config.yaml
n_layer: 10
d_model: 512
n_head: 8
n_kv_head: 8
head_dim: 64
d_mlp: 2048
vocab_size: 32768
activation: "tanh_gelu"
norm: "rmsnorm"
norm_place: "pre"
norm_eps: 1e-06
positions: "learned"
qk_norm: false
attn_scale: 0.125
bias: "all"
tie_embeddings: true
parallel_block: false
init: "normal"
init_std_qkv: 0.019
init_std_o: 0.00425
init_std_up: 0.019
init_std_down: 0.00212
optimizer: "muon_variant"
lr: 0.0136
lr_mult_o: 2.0
beta1: 0.93
lr_head: 0.00601
grad_clip: 1.0
warmup_steps: 200
schedule: "wsd"
decay_fraction: 0.825
decay_shape: "linear"
final_lr_fraction: 0.02
batch_tokens: 131072
seq_len: 2048
doc_mask: true
train_tokens: 682400000
steps: 5207
dataset: "wikipedia_en"
Each number is 200 + 40 x the weight over the matrix's rms, rounded and kept within 0 to 999. Layers, rows and columns count from 0.

# layer 4 attention query, 512x512, rms 0.102, rows 207-315, columns 320-383
137,236,156,217,187,211,305,186,232,189,185,187,197,183,222,205,209,164,249,247,192,176,188,185,228,248,260,158,150,144,163,201,223,138,233,271,197,208,194,201,209,178,200,254,227,210,161,257,229,194,146,276,222,215,274,211,176,220,154,215,249,246,193,262
167,194,189,196,221,194,199,155,245,191,130,194,251,229,209,197,186,131,205,143,221,164,210,205,214,217,198,135,166,225,315,245,170,198,276,197,165,207,122,151,209,195,196,186,224,190,132,169,195,184,210,234,140,225,169,186,234,199,182,203,191,222,218,148
219,230,218,177,233,227,218,204,191,182,206,202,164,197,198,209,152,157,233,183,229,160,179,232,183,216,253,161,166,197,287,227,230,193,258,134,215,163,190,212,156,221,259,293,204,186,177,213,210,267,266,121,180,156,182,151,213,164,232,165,225,190,242,149
214,170,197,184,205,209,176,185,218,174,240,230,212,191,242,201,187,155,188,169,182,281,197,220,266,211,257,234,136,173,182,222,146,205,177,245,185,224,200,148,198,252,157,191,238,176,329,204,259,177,241,141,174,252,203,152,220,234,155,168,231,177,137,134
194,167,163,189,186,190,251,271,178,210,166,209,266,183,173,253,201,238,262,157,216,208,187,156,151,198,190,209,157,169,189,204,213,152,180,206,218,159,209,231,243,207,120,193,169,174,218,135,198,236,248,234,229,113,207,151,199,195,221,187,173,179,170,189
252,210,238,184,184,236,190,191,141,183,162,160,183,244,168,298,232,195,199,163,192,184,201,192,215,268,224,195,208,204,184,244,150,243,217,157,154,264,154,289,224,230,204,192,139,189,218,178,227,168,262,225,236,178,226,207,152,240,232,195,194,155,231,204
208,116,243,205,175,239,206,193,214,206,139,193,248,214,157,224,130,231,286,237,126,169,248,139,219,165,220,233,231,152,209,207,167,240,196,184,240,246,182,202,234,182,234,196,198,180,194,179,207,252,209,233,189,99,209,233,251,185,177,194,253,162,118,173
135,169,191,229,141,125,185,166,205,204,155,153,233,174,195,298,228,223,268,180,158,227,207,194,192,146,250,197,243,225,268,150,186,214,179,251,153,173,167,275,266,223,221,133,135,213,195,168,261,177,154,137,217,226,223,115,178,117,261,187,151,217,109,254
190,141,213,121,186,256,222,168,177,147,279,199,216,204,211,237,201,184,231,241,241,229,203,192,185,199,195,159,240,213,245,241,136,113,248,228,82,147,183,265,203,202,210,179,252,156,162,195,214,188,234,220,114,202,182,196,208,215,205,193,227,190,187,155
222,238,238,194,158,212,206,232,230,214,232,188,226,188,215,186,223,255,155,198,188,259,241,139,208,190,213,199,151,219,159,252,195,218,136,222,260,230,294,239,191,100,230,185,207,203,178,255,162,216,202,191,208,163,175,144,221,209,107,147,171,196,207,172
222,184,191,209,181,184,221,237,216,153,206,219,215,191,216,208,231,147,205,219,139,224,227,130,282,206,202,231,175,232,177,226,178,192,183,166,240,154,276,142,165,171,194,231,270,254,196,215,192,187,231,164,140,226,211,180,164,110,141,150,177,219,135,152
257,180,196,188,203,250,173,206,247,186,142,212,130,152,248,261,302,224,206,190,216,220,173,230,290,203,241,231,181,175,227,222,174,191,214,216,176,188,165,187,233,145,205,173,198,177,223,171,220,201,235,242,246,170,201,193,228,293,242,182,188,205,209,150
230,208,160,241,216,213,249,247,148,160,240,237,214,185,207,168,193,197,197,161,215,172,199,212,127,211,262,215,180,219,203,206,191,198,211,137,192,172,112,181,204,206,239,248,234,210,131,221,206,215,260,159,216,199,239,204,274,196,212,146,266,193,151,187
242,255,224,146,189,117,128,261,179,174,197,244,76,220,248,235,232,178,204,175,150,213,117,191,188,154,203,187,138,168,237,198,216,142,189,207,273,158,198,173,183,157,163,147,177,172,222,207,187,255,205,225,187,107,133,238,196,167,268,210,114,168,208,207
245,157,197,203,164,184,242,224,206,182,230,196,197,126,265,221,311,175,169,248,156,182,218,242,208,220,203,162,163,257,207,204,207,209,151,221,192,211,183,175,182,216,218,230,98,246,218,184,276,228,188,205,237,250,193,211,157,157,290,161,162,192,229,167
207,219,241,180,135,207,207,189,240,223,188,212,150,209,196,211,156,223,213,233,197,207,270,201,206,177,173,211,171,218,160,140,199,236,196,199,236,241,184,216,225,99,209,217,178,186,181,165,221,198,205,219,260,173,166,188,167,118,183,194,208,177,207,193
172,228,192,280,249,213,145,165,206,142,144,169,211,220,202,180,155,192,195,195,165,222,232,232,181,176,223,221,181,216,181,214,148,197,263,193,183,219,222,240,200,261,208,216,213,232,195,154,141,212,161,309,243,227,214,185,137,241,233,264,157,221,233,278
194,222,160,232,254,228,247,163,180,173,186,202,253,181,164,234,208,227,154,244,171,252,223,189,239,214,248,202,230,228,138,235,245,185,206,195,182,214,197,176,204,152,201,184,222,241,208,185,242,141,244,249,187,197,289,176,209,223,187,183,221,201,145,109
158,200,254,231,230,136,231,193,202,188,126,224,239,216,173,158,132,182,119,169,208,195,149,192,201,236,119,198,202,198,189,198,219,226,229,208,243,217,214,203,233,213,185,196,168,129,225,189,151,200,168,183,253,96,169,212,307,236,159,278,220,174,213,177
197,213,200,213,135,219,215,153,189,165,104,255,248,209,186,195,232,193,235,198,229,194,216,130,225,151,218,231,256,134,209,235,108,215,178,208,192,244,195,169,210,189,206,257,140,213,178,127,207,182,177,166,196,234,231,151,221,207,174,225,198,192,195,210
174,199,197,176,209,181,154,144,196,214,247,221,284,237,231,251,187,217,259,213,210,252,207,156,225,224,237,222,193,194,200,222,249,180,204,213,127,250,176,175,218,229,128,173,158,236,233,149,120,210,208,220,132,196,229,178,189,177,260,162,213,195,166,179
156,212,212,250,218,163,143,193,228,212,187,192,173,236,243,169,211,259,204,225,158,211,182,216,177,146,233,181,220,191,220,177,264,207,224,222,167,206,140,250,173,189,177,210,136,231,268,194,170,181,201,187,182,225,159,210,286,239,275,160,172,205,189,183
180,164,192,176,176,193,227,238,162,237,257,216,241,131,217,164,184,243,180,186,160,292,253,248,202,229,175,263,272,207,226,145,238,193,215,200,120,271,135,188,226,138,201,165,156,185,236,205,213,149,124,136,154,215,233,136,250,132,184,134,140,142,245,174
210,189,170,237,254,149,203,219,90,144,211,218,184,208,216,176,225,237,207,184,138,225,210,147,125,229,256,218,245,153,170,190,217,204,152,193,271,175,208,187,161,173,219,190,183,226,186,227,115,225,272,177,203,228,246,146,204,155,185,200,109,248,170,101
283,164,188,177,202,223,174,149,186,237,215,208,197,200,182,202,198,217,174,208,197,184,213,168,214,310,191,324,214,197,203,202,184,160,235,227,248,209,205,246,228,226,174,216,186,226,215,175,187,170,163,201,153,186,153,230,233,223,78,245,253,161,199,172
227,210,187,198,180,248,185,166,151,233,159,163,181,224,238,211,184,207,160,135,275,149,173,200,316,160,164,208,145,197,190,200,182,230,234,215,172,225,156,216,217,193,129,120,157,202,206,257,107,166,109,224,199,176,231,190,214,193,238,216,175,195,158,175
139,206,214,206,173,170,237,207,211,206,122,245,138,131,231,208,153,219,206,184,217,223,245,244,140,187,177,207,188,264,254,169,245,213,169,199,216,200,166,221,204,186,224,242,153,211,249,169,222,168,162,142,260,199,179,190,209,174,212,151,216,191,248,166
193,251,239,257,198,176,192,197,176,208,257,202,181,189,256,228,189,191,254,272,184,205,177,226,204,154,268,232,123,240,183,207,212,153,109,162,157,183,247,190,195,182,208,210,187,214,187,253,215,245,255,247,164,224,180,180,195,184,175,207,212,172,153,203
196,159,207,183,126,195,265,191,221,151,190,222,249,217,235,173,199,212,232,252,245,290,182,175,219,197,214,204,232,273,212,246,174,179,207,130,249,202,208,156,231,223,211,283,221,193,195,253,182,241,162,178,196,172,203,183,182,178,198,162,183,263,244,166
203,264,149,220,218,196,266,196,185,195,183,200,226,184,222,221,186,149,196,191,165,164,161,134,198,197,203,153,162,221,210,258,176,200,181,178,196,182,220,190,263,193,232,200,154,162,206,177,258,158,187,195,124,205,267,232,214,226,217,231,184,166,138,177
291,234,160,180,188,227,164,180,200,198,168,171,212,127,205,139,194,196,211,204,221,168,225,254,193,225,201,178,221,216,183,192,211,214,211,208,286,230,252,184,225,261,214,181,211,149,130,158,230,197,235,220,218,241,187,210,179,151,160,227,218,203,239,216
230,240,197,237,223,195,158,192,206,207,262,163,158,275,257,219,244,154,213,264,273,208,184,200,161,246,217,187,184,248,199,185,203,194,147,191,252,187,221,235,113,187,199,136,224,180,211,241,183,186,251,191,211,215,153,253,174,190,219,155,172,192,163,279
183,207,211,195,126,210,183,149,177,180,120,169,195,180,220,239,208,252,215,211,300,184,234,238,252,193,159,180,220,199,224,223,187,185,215,200,180,208,204,188,170,185,232,192,222,158,232,244,220,111,236,203,206,270,204,144,244,187,235,196,217,196,184,191
189,158,243,236,275,148,204,188,246,203,224,269,162,149,182,281,166,179,214,175,222,211,140,161,157,167,201,232,247,268,190,174,142,173,173,187,209,241,236,214,238,214,234,190,155,223,310,204,228,207,188,169,180,228,184,183,208,186,182,254,169,176,221,193
193,201,146,137,170,132,224,236,187,204,209,233,168,179,135,218,235,245,182,179,244,152,158,222,202,178,183,229,106,223,156,220,245,185,232,207,232,210,195,167,242,216,218,249,188,274,207,123,240,159,208,143,249,214,169,175,223,183,178,159,201,175,220,195
180,186,222,139,199,208,181,300,155,202,225,149,193,179,220,197,166,229,214,189,193,221,224,192,222,219,140,217,204,226,149,231,223,208,262,163,139,237,239,263,193,166,204,255,234,256,252,173,167,194,146,163,209,160,130,214,244,178,262,179,195,203,234,217
224,229,158,257,222,200,156,249,237,238,291,168,213,178,276,158,221,186,233,203,213,151,233,234,160,227,245,102,205,293,249,216,228,268,168,197,180,156,202,208,188,197,194,212,216,180,211,151,221,207,210,237,133,153,189,242,193,218,248,205,169,208,197,188
181,163,173,233,190,201,159,185,244,260,266,132,249,252,225,168,253,173,230,227,176,164,226,171,238,176,174,234,188,196,252,260,254,203,218,246,132,130,265,218,247,149,221,205,200,182,189,220,253,229,224,190,208,143,190,205,244,186,204,236,213,183,117,214
180,214,172,239,204,180,213,210,178,170,200,147,168,225,181,221,269,153,204,207,160,214,211,208,204,225,282,159,167,181,265,178,211,152,142,180,235,206,246,120,212,166,207,209,219,168,168,244,248,203,216,242,192,240,175,197,160,228,296,205,188,199,156,180
232,238,148,186,213,250,221,168,160,215,212,195,221,272,216,192,241,157,189,147,184,243,214,266,146,192,276,204,212,163,261,183,195,218,172,229,202,217,201,152,169,295,197,147,167,170,202,211,242,138,197,213,242,169,204,196,180,244,225,200,151,218,209,196
285,197,136,212,186,175,156,135,184,207,181,153,241,231,135,206,256,188,188,184,229,169,218,176,164,184,190,263,165,261,222,169,210,245,181,126,190,183,226,185,209,227,222,244,179,216,200,112,266,197,204,170,230,225,170,185,243,188,227,189,186,192,168,167
95,210,272,243,174,70,185,183,193,243,226,205,205,155,240,251,207,250,144,236,180,196,240,202,157,185,171,187,207,189,215,217,184,255,138,243,262,185,217,192,235,204,153,187,154,183,228,196,175,194,147,196,196,206,190,210,238,232,264,208,143,186,179,160
203,183,195,216,202,227,160,202,254,223,177,241,179,252,201,229,209,157,189,217,250,176,172,240,203,213,166,191,189,161,141,235,242,201,233,147,133,179,151,197,241,169,202,164,249,226,161,163,214,172,270,204,206,189,210,155,180,232,184,208,211,198,219,208
200,170,180,173,179,199,216,210,259,262,155,227,203,242,225,193,163,196,220,207,173,146,264,243,187,99,195,183,247,207,176,241,231,214,151,245,224,204,210,151,177,257,226,211,193,195,159,153,288,231,216,256,253,195,217,288,150,162,193,223,197,236,253,280
254,186,169,189,215,215,195,224,151,174,224,230,250,229,195,199,179,220,195,235,186,349,143,165,154,278,211,170,199,207,196,237,181,193,259,182,225,242,143,169,207,184,224,146,210,235,237,168,226,199,225,196,191,188,171,131,254,231,156,191,135,166,173,162
215,175,193,135,205,146,138,139,197,145,204,195,206,215,189,194,125,220,206,253,127,240,119,253,193,240,184,147,289,239,162,153,102,257,169,210,180,155,135,193,211,221,155,133,172,257,134,185,190,179,188,216,175,198,206,232,116,182,212,205,171,162,223,230
173,209,191,140,230,244,161,146,177,195,228,217,214,175,191,231,238,236,216,206,180,233,145,168,202,153,172,199,124,185,204,130,217,169,218,175,147,171,146,167,208,224,188,248,190,219,168,127,183,198,231,133,134,255,183,205,191,177,231,205,180,227,188,200
163,198,169,184,274,253,183,188,215,203,187,153,216,225,179,251,223,207,155,165,268,156,199,167,175,161,114,231,224,103,219,270,217,192,163,170,151,222,244,217,209,166,218,216,272,193,175,211,217,189,148,186,160,187,206,240,230,207,185,214,180,172,175,193
257,169,227,204,205,213,179,222,328,219,263,236,176,141,218,156,228,179,237,256,130,204,187,231,181,211,282,142,188,183,214,141,210,196,191,172,115,162,238,182,244,207,191,232,213,179,225,231,248,251,234,204,171,201,190,180,158,198,284,171,163,137,169,215
183,194,138,206,239,237,163,208,202,181,208,212,224,183,201,168,176,216,195,178,238,273,190,209,221,178,206,215,224,213,168,248,192,215,184,235,200,230,190,190,199,159,200,149,253,246,207,215,132,214,210,241,211,153,208,187,244,269,183,239,161,247,150,125
261,167,123,213,174,184,139,221,198,267,243,215,185,224,172,212,210,233,183,201,182,198,233,172,219,209,141,121,199,255,198,174,153,162,194,156,157,170,171,216,205,234,162,176,194,177,183,279,158,192,198,224,161,169,203,242,166,232,223,221,253,118,220,183
140,197,220,183,199,174,244,126,223,201,221,233,211,189,175,176,274,225,169,206,243,193,184,214,267,218,185,180,205,185,167,106,189,216,220,224,186,195,213,214,161,174,243,214,235,210,241,203,191,243,253,179,222,251,204,209,190,199,202,163,179,232,268,169
178,219,212,209,218,200,221,219,177,169,204,186,226,158,233,215,129,208,224,156,238,186,175,278,132,178,306,188,164,212,174,255,215,236,196,236,188,168,236,236,112,180,163,236,241,184,164,182,236,217,183,164,187,225,203,176,233,166,175,256,216,227,213,258
254,229,218,218,208,205,173,198,178,171,198,243,226,245,232,165,182,184,277,159,176,239,242,219,206,215,207,125,148,211,177,184,175,186,231,171,172,247,172,255,181,128,155,154,164,200,153,163,242,219,256,221,163,213,202,268,234,232,150,172,211,215,256,220
255,199,214,232,165,161,232,215,190,183,157,199,219,231,170,209,209,199,157,193,209,262,194,180,243,133,215,238,208,223,150,248,243,135,190,230,215,264,217,214,186,193,179,212,179,230,188,212,207,170,195,250,241,273,175,152,241,173,164,171,167,247,200,179
161,166,258,206,156,186,195,178,173,214,189,210,214,183,189,180,238,268,271,230,246,171,172,154,188,189,118,187,151,249,229,223,151,135,218,225,208,222,207,183,257,205,174,210,114,232,166,191,143,175,196,193,230,105,208,223,166,170,156,237,229,227,201,220
206,228,208,230,205,262,226,215,136,207,149,179,254,196,197,196,188,230,207,179,125,250,190,163,185,180,147,263,184,193,205,217,167,160,212,139,209,222,159,199,194,202,178,296,206,240,193,195,181,191,136,235,150,149,205,185,283,249,208,240,165,177,132,181
162,224,218,125,212,223,195,186,207,156,170,229,228,262,197,213,205,210,239,235,177,167,139,220,253,208,197,221,199,172,135,165,210,202,193,188,192,195,100,158,226,220,154,194,224,231,199,214,176,228,222,98,195,223,184,151,161,243,233,201,158,245,227,147
190,220,192,201,165,204,189,182,199,175,230,155,210,216,222,160,233,140,205,248,210,241,209,160,149,226,277,211,151,286,195,210,231,216,185,196,199,234,181,215,250,144,219,241,203,164,222,149,203,246,127,222,188,209,197,238,229,118,174,156,256,190,189,227
224,132,248,216,197,168,166,196,170,216,179,187,229,222,167,213,122,177,161,173,224,242,222,177,197,184,160,266,190,215,235,177,240,272,199,261,201,208,235,259,210,201,194,208,136,210,234,180,187,147,200,278,219,203,155,139,245,184,199,175,95,199,170,182
218,185,260,182,205,199,167,177,286,196,200,177,194,187,161,231,218,188,217,165,187,86,219,226,232,219,168,220,224,238,235,163,171,238,205,259,190,202,230,277,227,207,171,233,185,191,252,138,234,205,119,243,219,181,207,203,202,171,227,210,189,172,244,198
170,222,244,183,224,260,254,205,167,232,230,181,253,226,224,219,184,175,217,217,212,84,213,175,252,258,134,268,210,238,170,190,266,172,272,233,163,190,181,224,182,207,206,194,179,159,120,210,207,195,221,275,179,173,232,184,202,170,192,250,193,141,149,159
210,171,161,133,195,207,148,183,189,264,187,174,188,155,203,200,238,223,206,188,214,213,184,167,207,147,171,253,199,217,248,196,225,220,244,215,157,190,186,137,247,279,244,192,213,216,176,189,206,227,220,185,212,74,178,212,169,232,221,282,211,210,205,206
168,231,193,186,183,141,252,170,185,213,208,164,123,201,143,165,280,203,155,239,248,150,176,277,176,183,231,186,165,192,152,168,203,219,226,157,212,197,212,302,183,240,238,144,196,171,200,227,204,144,237,198,216,188,204,184,129,281,216,233,200,193,236,180
198,249,212,248,206,169,247,189,198,221,180,235,241,216,177,267,199,193,176,134,214,191,163,175,269,227,179,190,177,200,147,212,208,146,218,231,120,204,182,188,210,192,156,191,175,173,189,226,197,206,204,237,193,161,166,176,203,190,203,229,175,197,214,215
197,220,168,169,214,201,247,152,255,202,183,179,255,174,228,211,240,203,182,249,217,209,216,192,224,146,239,137,256,228,208,265,240,195,188,168,185,242,252,194,219,199,289,148,240,194,205,206,182,221,173,228,167,190,214,227,219,181,110,247,150,199,187,166
180,223,206,166,199,172,190,179,191,190,198,187,183,160,248,187,164,219,188,207,199,220,151,223,209,217,257,219,172,193,187,214,189,205,165,203,212,188,189,212,192,214,178,218,240,182,187,227,162,207,185,193,223,177,207,281,145,232,198,242,248,219,268,258
236,228,182,194,200,155,185,235,159,207,157,187,238,218,216,202,208,213,261,196,192,166,224,261,202,249,254,178,156,210,224,212,211,167,171,178,134,232,218,175,231,234,175,226,151,248,170,190,217,185,214,218,174,244,207,199,210,232,197,197,224,222,226,166
223,187,218,205,254,173,230,189,141,164,149,214,205,139,201,172,252,197,235,215,156,173,228,160,191,199,186,255,171,289,180,203,189,149,215,211,258,203,159,264,211,214,256,230,178,217,182,148,152,163,147,220,209,198,165,191,158,169,182,211,166,201,206,173
242,196,228,160,191,191,234,159,223,201,239,167,171,164,160,230,228,169,199,227,222,240,226,175,239,218,192,141,243,204,189,142,104,239,227,139,193,230,228,212,233,193,256,201,186,217,261,161,153,171,264,217,194,222,225,172,232,193,248,168,226,195,195,191
228,150,199,125,193,277,136,229,150,206,268,163,200,206,205,141,261,205,248,240,195,181,108,260,155,175,240,215,241,201,206,208,247,148,190,235,188,246,195,191,243,116,202,166,200,242,220,193,176,189,244,203,174,284,188,226,154,189,221,187,256,150,193,179
122,192,230,219,202,166,167,168,189,212,202,227,230,226,178,217,245,194,210,192,175,178,170,260,260,190,111,227,197,174,160,149,132,178,167,180,214,177,189,190,173,213,161,236,225,204,170,185,160,198,179,163,141,251,209,251,193,232,254,202,232,244,218,248
122,203,217,220,162,200,198,148,238,204,208,264,223,194,230,221,202,218,215,206,233,154,194,283,230,187,189,241,232,160,186,217,181,233,203,171,256,227,198,245,169,271,214,189,166,128,215,188,188,217,177,154,211,205,153,168,202,199,201,173,164,180,198,178
181,204,143,208,176,255,264,223,230,215,190,168,277,156,195,206,228,167,201,275,155,202,219,211,168,163,277,187,159,216,233,188,265,166,147,174,218,229,188,229,232,151,229,234,165,159,203,204,247,243,212,253,205,233,138,161,196,148,203,183,154,234,151,231
188,187,172,234,196,234,159,263,184,192,200,212,229,273,231,212,134,134,254,241,122,213,266,191,108,148,269,142,237,207,171,244,239,194,182,216,145,203,171,207,168,271,189,160,148,149,155,162,242,250,219,145,197,170,174,176,248,214,162,192,175,205,151,239
220,210,224,144,239,192,185,174,152,194,166,187,232,228,226,217,151,226,201,232,266,227,140,220,152,238,200,210,171,190,220,263,184,218,228,123,149,201,183,207,190,252,162,188,249,237,172,205,175,189,218,250,211,104,206,301,185,142,174,179,192,234,217,182
213,202,96,132,187,213,193,221,204,192,277,227,224,215,253,230,272,198,227,260,186,241,184,238,189,192,252,171,175,236,176,152,196,227,194,136,203,214,191,186,229,197,226,184,219,178,213,142,218,187,240,198,142,218,154,249,234,156,167,188,181,221,201,240
162,185,158,201,130,185,185,190,246,201,219,219,226,183,200,219,197,226,261,176,171,210,225,247,219,196,233,191,147,208,180,178,226,184,255,186,231,195,190,195,193,149,209,163,206,177,182,155,279,190,225,160,171,217,185,152,138,160,236,176,278,195,223,187
178,211,217,207,140,252,175,191,108,158,182,200,205,281,193,162,169,230,203,196,250,212,231,226,163,209,192,151,208,145,196,190,171,200,250,223,167,182,153,202,181,198,191,200,195,208,221,214,132,193,227,283,202,180,170,223,257,246,121,263,207,160,208,176
223,195,187,164,188,153,169,197,214,240,170,216,199,177,256,226,211,238,214,213,203,208,183,169,152,199,220,89,219,130,142,153,206,199,176,215,210,206,210,202,208,257,146,152,225,173,234,167,256,173,271,193,214,183,229,204,236,188,194,234,201,188,199,185
200,223,235,160,193,258,257,202,233,220,240,178,204,171,181,233,222,220,185,202,153,222,227,217,212,181,207,227,162,249,212,209,215,194,223,185,195,172,179,206,213,147,211,192,205,158,241,185,260,248,179,165,155,201,160,191,160,214,217,211,200,187,170,170
141,214,223,239,185,174,198,181,204,203,195,182,278,189,223,141,169,251,153,236,151,231,176,149,279,184,175,158,213,171,191,208,196,177,179,204,189,180,234,242,209,180,163,236,186,214,258,253,137,189,204,171,193,131,252,297,216,221,228,246,239,210,286,179
196,156,246,207,173,164,236,204,241,181,234,141,150,247,140,208,299,181,213,190,216,133,233,184,234,226,179,228,170,222,175,146,245,209,232,241,197,227,217,167,206,211,227,238,133,211,207,194,178,236,169,137,213,254,203,136,200,136,228,184,198,236,161,261
216,194,213,201,200,203,236,205,235,202,186,249,223,201,219,250,238,216,261,178,139,184,236,183,255,171,176,212,185,186,164,184,234,199,167,209,242,215,161,232,196,239,186,208,230,227,188,162,222,230,191,180,225,167,220,259,177,208,200,234,213,153,194,194
200,125,226,225,159,240,169,207,191,162,219,265,169,174,165,185,185,240,225,216,285,205,210,159,223,219,236,113,188,174,179,191,192,218,201,189,156,222,226,243,179,190,232,207,221,255,194,198,144,173,225,169,229,186,206,180,260,191,202,192,222,206,223,154
204,202,139,133,189,208,222,208,198,201,253,188,222,191,150,162,231,208,223,278,134,190,220,237,190,248,241,199,230,177,164,147,212,242,117,246,237,212,178,207,258,190,210,165,201,174,191,156,180,231,117,221,191,236,211,164,128,172,216,178,186,153,101,166
252,177,210,255,264,236,171,191,232,243,185,224,225,213,140,228,226,207,200,213,159,236,192,204,194,203,210,234,230,212,181,209,159,190,154,236,247,221,196,210,144,193,196,246,177,211,183,159,189,191,210,216,187,229,218,189,198,197,219,193,151,189,220,152
210,159,188,201,213,189,148,232,175,188,198,224,173,192,244,212,213,168,202,161,187,192,236,236,172,183,253,233,182,286,273,200,273,242,203,237,241,209,222,169,200,212,210,133,228,175,197,205,242,203,202,203,251,250,184,215,193,154,162,148,279,233,198,268
238,148,175,221,160,280,137,182,264,248,186,233,237,172,203,196,254,240,173,212,151,261,242,192,208,238,206,213,220,190,264,192,162,224,182,219,142,211,162,264,239,238,204,182,172,234,230,154,178,157,195,232,209,226,249,190,247,206,272,202,204,174,176,148
197,196,235,212,172,215,217,215,169,155,197,225,189,219,173,219,215,226,270,203,220,160,160,164,247,190,171,214,249,178,190,163,165,210,206,207,220,247,223,222,253,232,236,180,154,181,203,194,171,189,210,191,235,196,169,182,216,154,238,204,194,259,123,158
187,226,131,263,255,192,179,210,146,162,266,228,249,224,218,209,171,186,221,177,266,268,138,195,232,230,181,210,221,224,131,233,221,154,216,162,255,203,231,254,150,152,165,220,212,179,181,201,186,200,207,199,225,203,223,166,206,251,127,185,182,177,161,178
213,163,171,186,168,165,212,205,198,198,167,162,194,204,209,186,175,214,174,220,246,224,148,175,216,183,206,221,224,226,236,195,175,203,253,199,153,202,209,213,215,183,195,196,230,240,170,197,212,221,195,229,200,204,173,201,214,118,172,186,170,208,203,179
231,224,190,196,198,178,188,248,210,174,105,109,179,145,229,215,239,208,157,186,194,169,158,225,187,174,157,162,197,168,237,221,147,252,198,223,262,250,224,197,260,197,199,254,216,228,222,191,256,206,137,138,236,177,225,243,170,177,133,207,193,188,207,183
177,187,194,183,187,176,176,261,205,271,171,195,227,139,203,205,158,223,224,228,229,293,214,149,211,205,204,245,173,222,201,183,229,188,162,278,219,209,256,197,212,183,156,220,242,264,196,195,200,234,193,215,218,203,147,242,208,125,224,225,174,236,190,227
204,183,217,219,143,236,237,200,173,254,200,163,217,217,193,209,226,227,220,212,230,149,283,208,203,154,184,257,148,247,207,209,231,247,182,212,270,280,236,235,209,218,166,210,163,184,188,207,199,159,173,142,239,250,193,140,183,186,172,295,172,183,145,193
207,124,200,204,215,172,243,208,181,208,198,189,191,167,197,211,205,232,193,210,203,159,219,176,170,190,246,232,231,194,162,192,245,197,179,201,201,167,182,186,270,300,275,211,173,238,209,183,218,220,187,148,225,169,201,220,275,167,202,289,206,195,179,191
206,204,212,268,137,163,256,205,246,134,184,187,155,161,190,229,231,214,224,213,189,142,229,200,131,164,216,238,144,238,229,192,186,329,218,223,174,192,193,173,226,185,209,226,190,144,199,237,209,201,240,162,186,148,210,184,216,195,179,199,210,223,196,150
263,184,167,149,232,187,130,259,142,167,240,181,224,225,172,176,193,221,183,231,191,164,192,199,172,256,196,199,178,223,192,172,179,185,160,234,168,168,193,211,231,215,159,208,180,231,191,203,231,220,165,207,179,250,257,270,192,191,245,203,192,219,237,220
166,210,216,148,199,129,270,211,240,192,195,163,238,181,224,235,202,194,225,182,228,252,216,155,220,226,132,181,171,173,164,212,244,132,189,204,192,184,254,192,170,118,180,248,251,244,214,225,201,221,177,179,211,167,190,224,139,231,227,186,176,296,184,226
239,206,218,197,210,173,214,212,209,246,256,173,197,194,197,172,143,160,131,176,196,179,236,182,160,253,206,215,184,268,185,206,256,238,157,236,206,184,239,217,175,268,185,185,231,229,267,167,249,216,170,187,193,174,194,239,218,216,247,227,191,206,299,213
190,217,193,179,161,236,157,195,238,182,183,203,288,187,268,180,160,206,211,233,186,219,223,273,175,219,308,217,192,262,240,222,231,203,230,193,185,196,187,234,237,153,222,209,223,192,202,229,171,175,250,187,156,212,207,223,195,214,133,229,275,162,182,173
192,206,177,174,185,224,202,214,267,245,191,183,138,228,157,213,210,172,205,149,228,185,212,214,178,176,186,179,201,162,214,171,200,216,209,157,180,200,257,204,160,169,182,236,165,260,191,221,232,193,195,127,175,207,155,165,168,169,224,167,215,180,188,200
225,264,196,162,218,203,229,240,194,158,233,181,177,210,123,213,211,160,195,250,259,184,239,258,147,209,225,238,206,187,231,202,149,223,167,141,157,289,177,137,186,160,202,241,204,177,185,198,216,193,229,276,257,227,202,178,208,237,175,203,202,225,162,176
213,249,149,225,244,209,212,201,139,203,192,228,250,212,214,188,198,197,221,114,237,215,202,168,198,147,195,163,227,198,250,185,218,191,249,135,216,196,165,274,203,191,181,213,157,202,235,218,215,190,178,224,314,155,202,205,196,171,247,212,262,207,209,197
206,191,133,168,233,192,202,201,176,238,220,154,188,200,201,170,215,191,199,215,135,248,141,205,262,183,141,228,267,174,132,228,183,177,252,188,217,212,148,269,177,187,201,188,214,193,195,202,159,210,151,210,154,190,170,243,245,218,219,264,182,189,177,188
183,154,182,186,249,193,184,198,108,197,212,164,134,138,247,231,266,286,192,155,152,258,172,165,197,158,157,228,225,141,242,155,176,257,103,241,171,205,192,183,214,181,189,195,166,194,227,285,181,262,211,196,185,141,229,291,227,196,230,188,193,200,273,240
243,237,215,188,196,215,246,162,247,242,243,182,252,209,251,209,182,231,298,217,210,185,205,216,168,201,238,185,224,231,198,215,231,246,225,153,197,191,161,209,241,212,226,196,245,171,185,194,222,199,265,208,227,173,178,185,236,175,211,174,225,235,186,154
205,180,213,190,240,267,166,174,183,223,208,195,191,224,175,177,172,197,203,130,267,147,172,154,220,303,230,232,236,181,231,133,218,233,205,154,184,187,229,196,192,218,238,236,169,239,164,229,211,146,241,220,158,226,159,175,225,161,206,181,236,233,170,153
196,175,227,203,192,167,199,218,187,155,180,246,197,216,205,199,234,178,274,223,182,182,159,251,221,223,258,189,204,137,244,207,195,259,152,218,110,197,145,183,151,203,185,203,144,177,208,194,165,201,208,189,237,268,179,198,179,167,188,168,199,230,172,228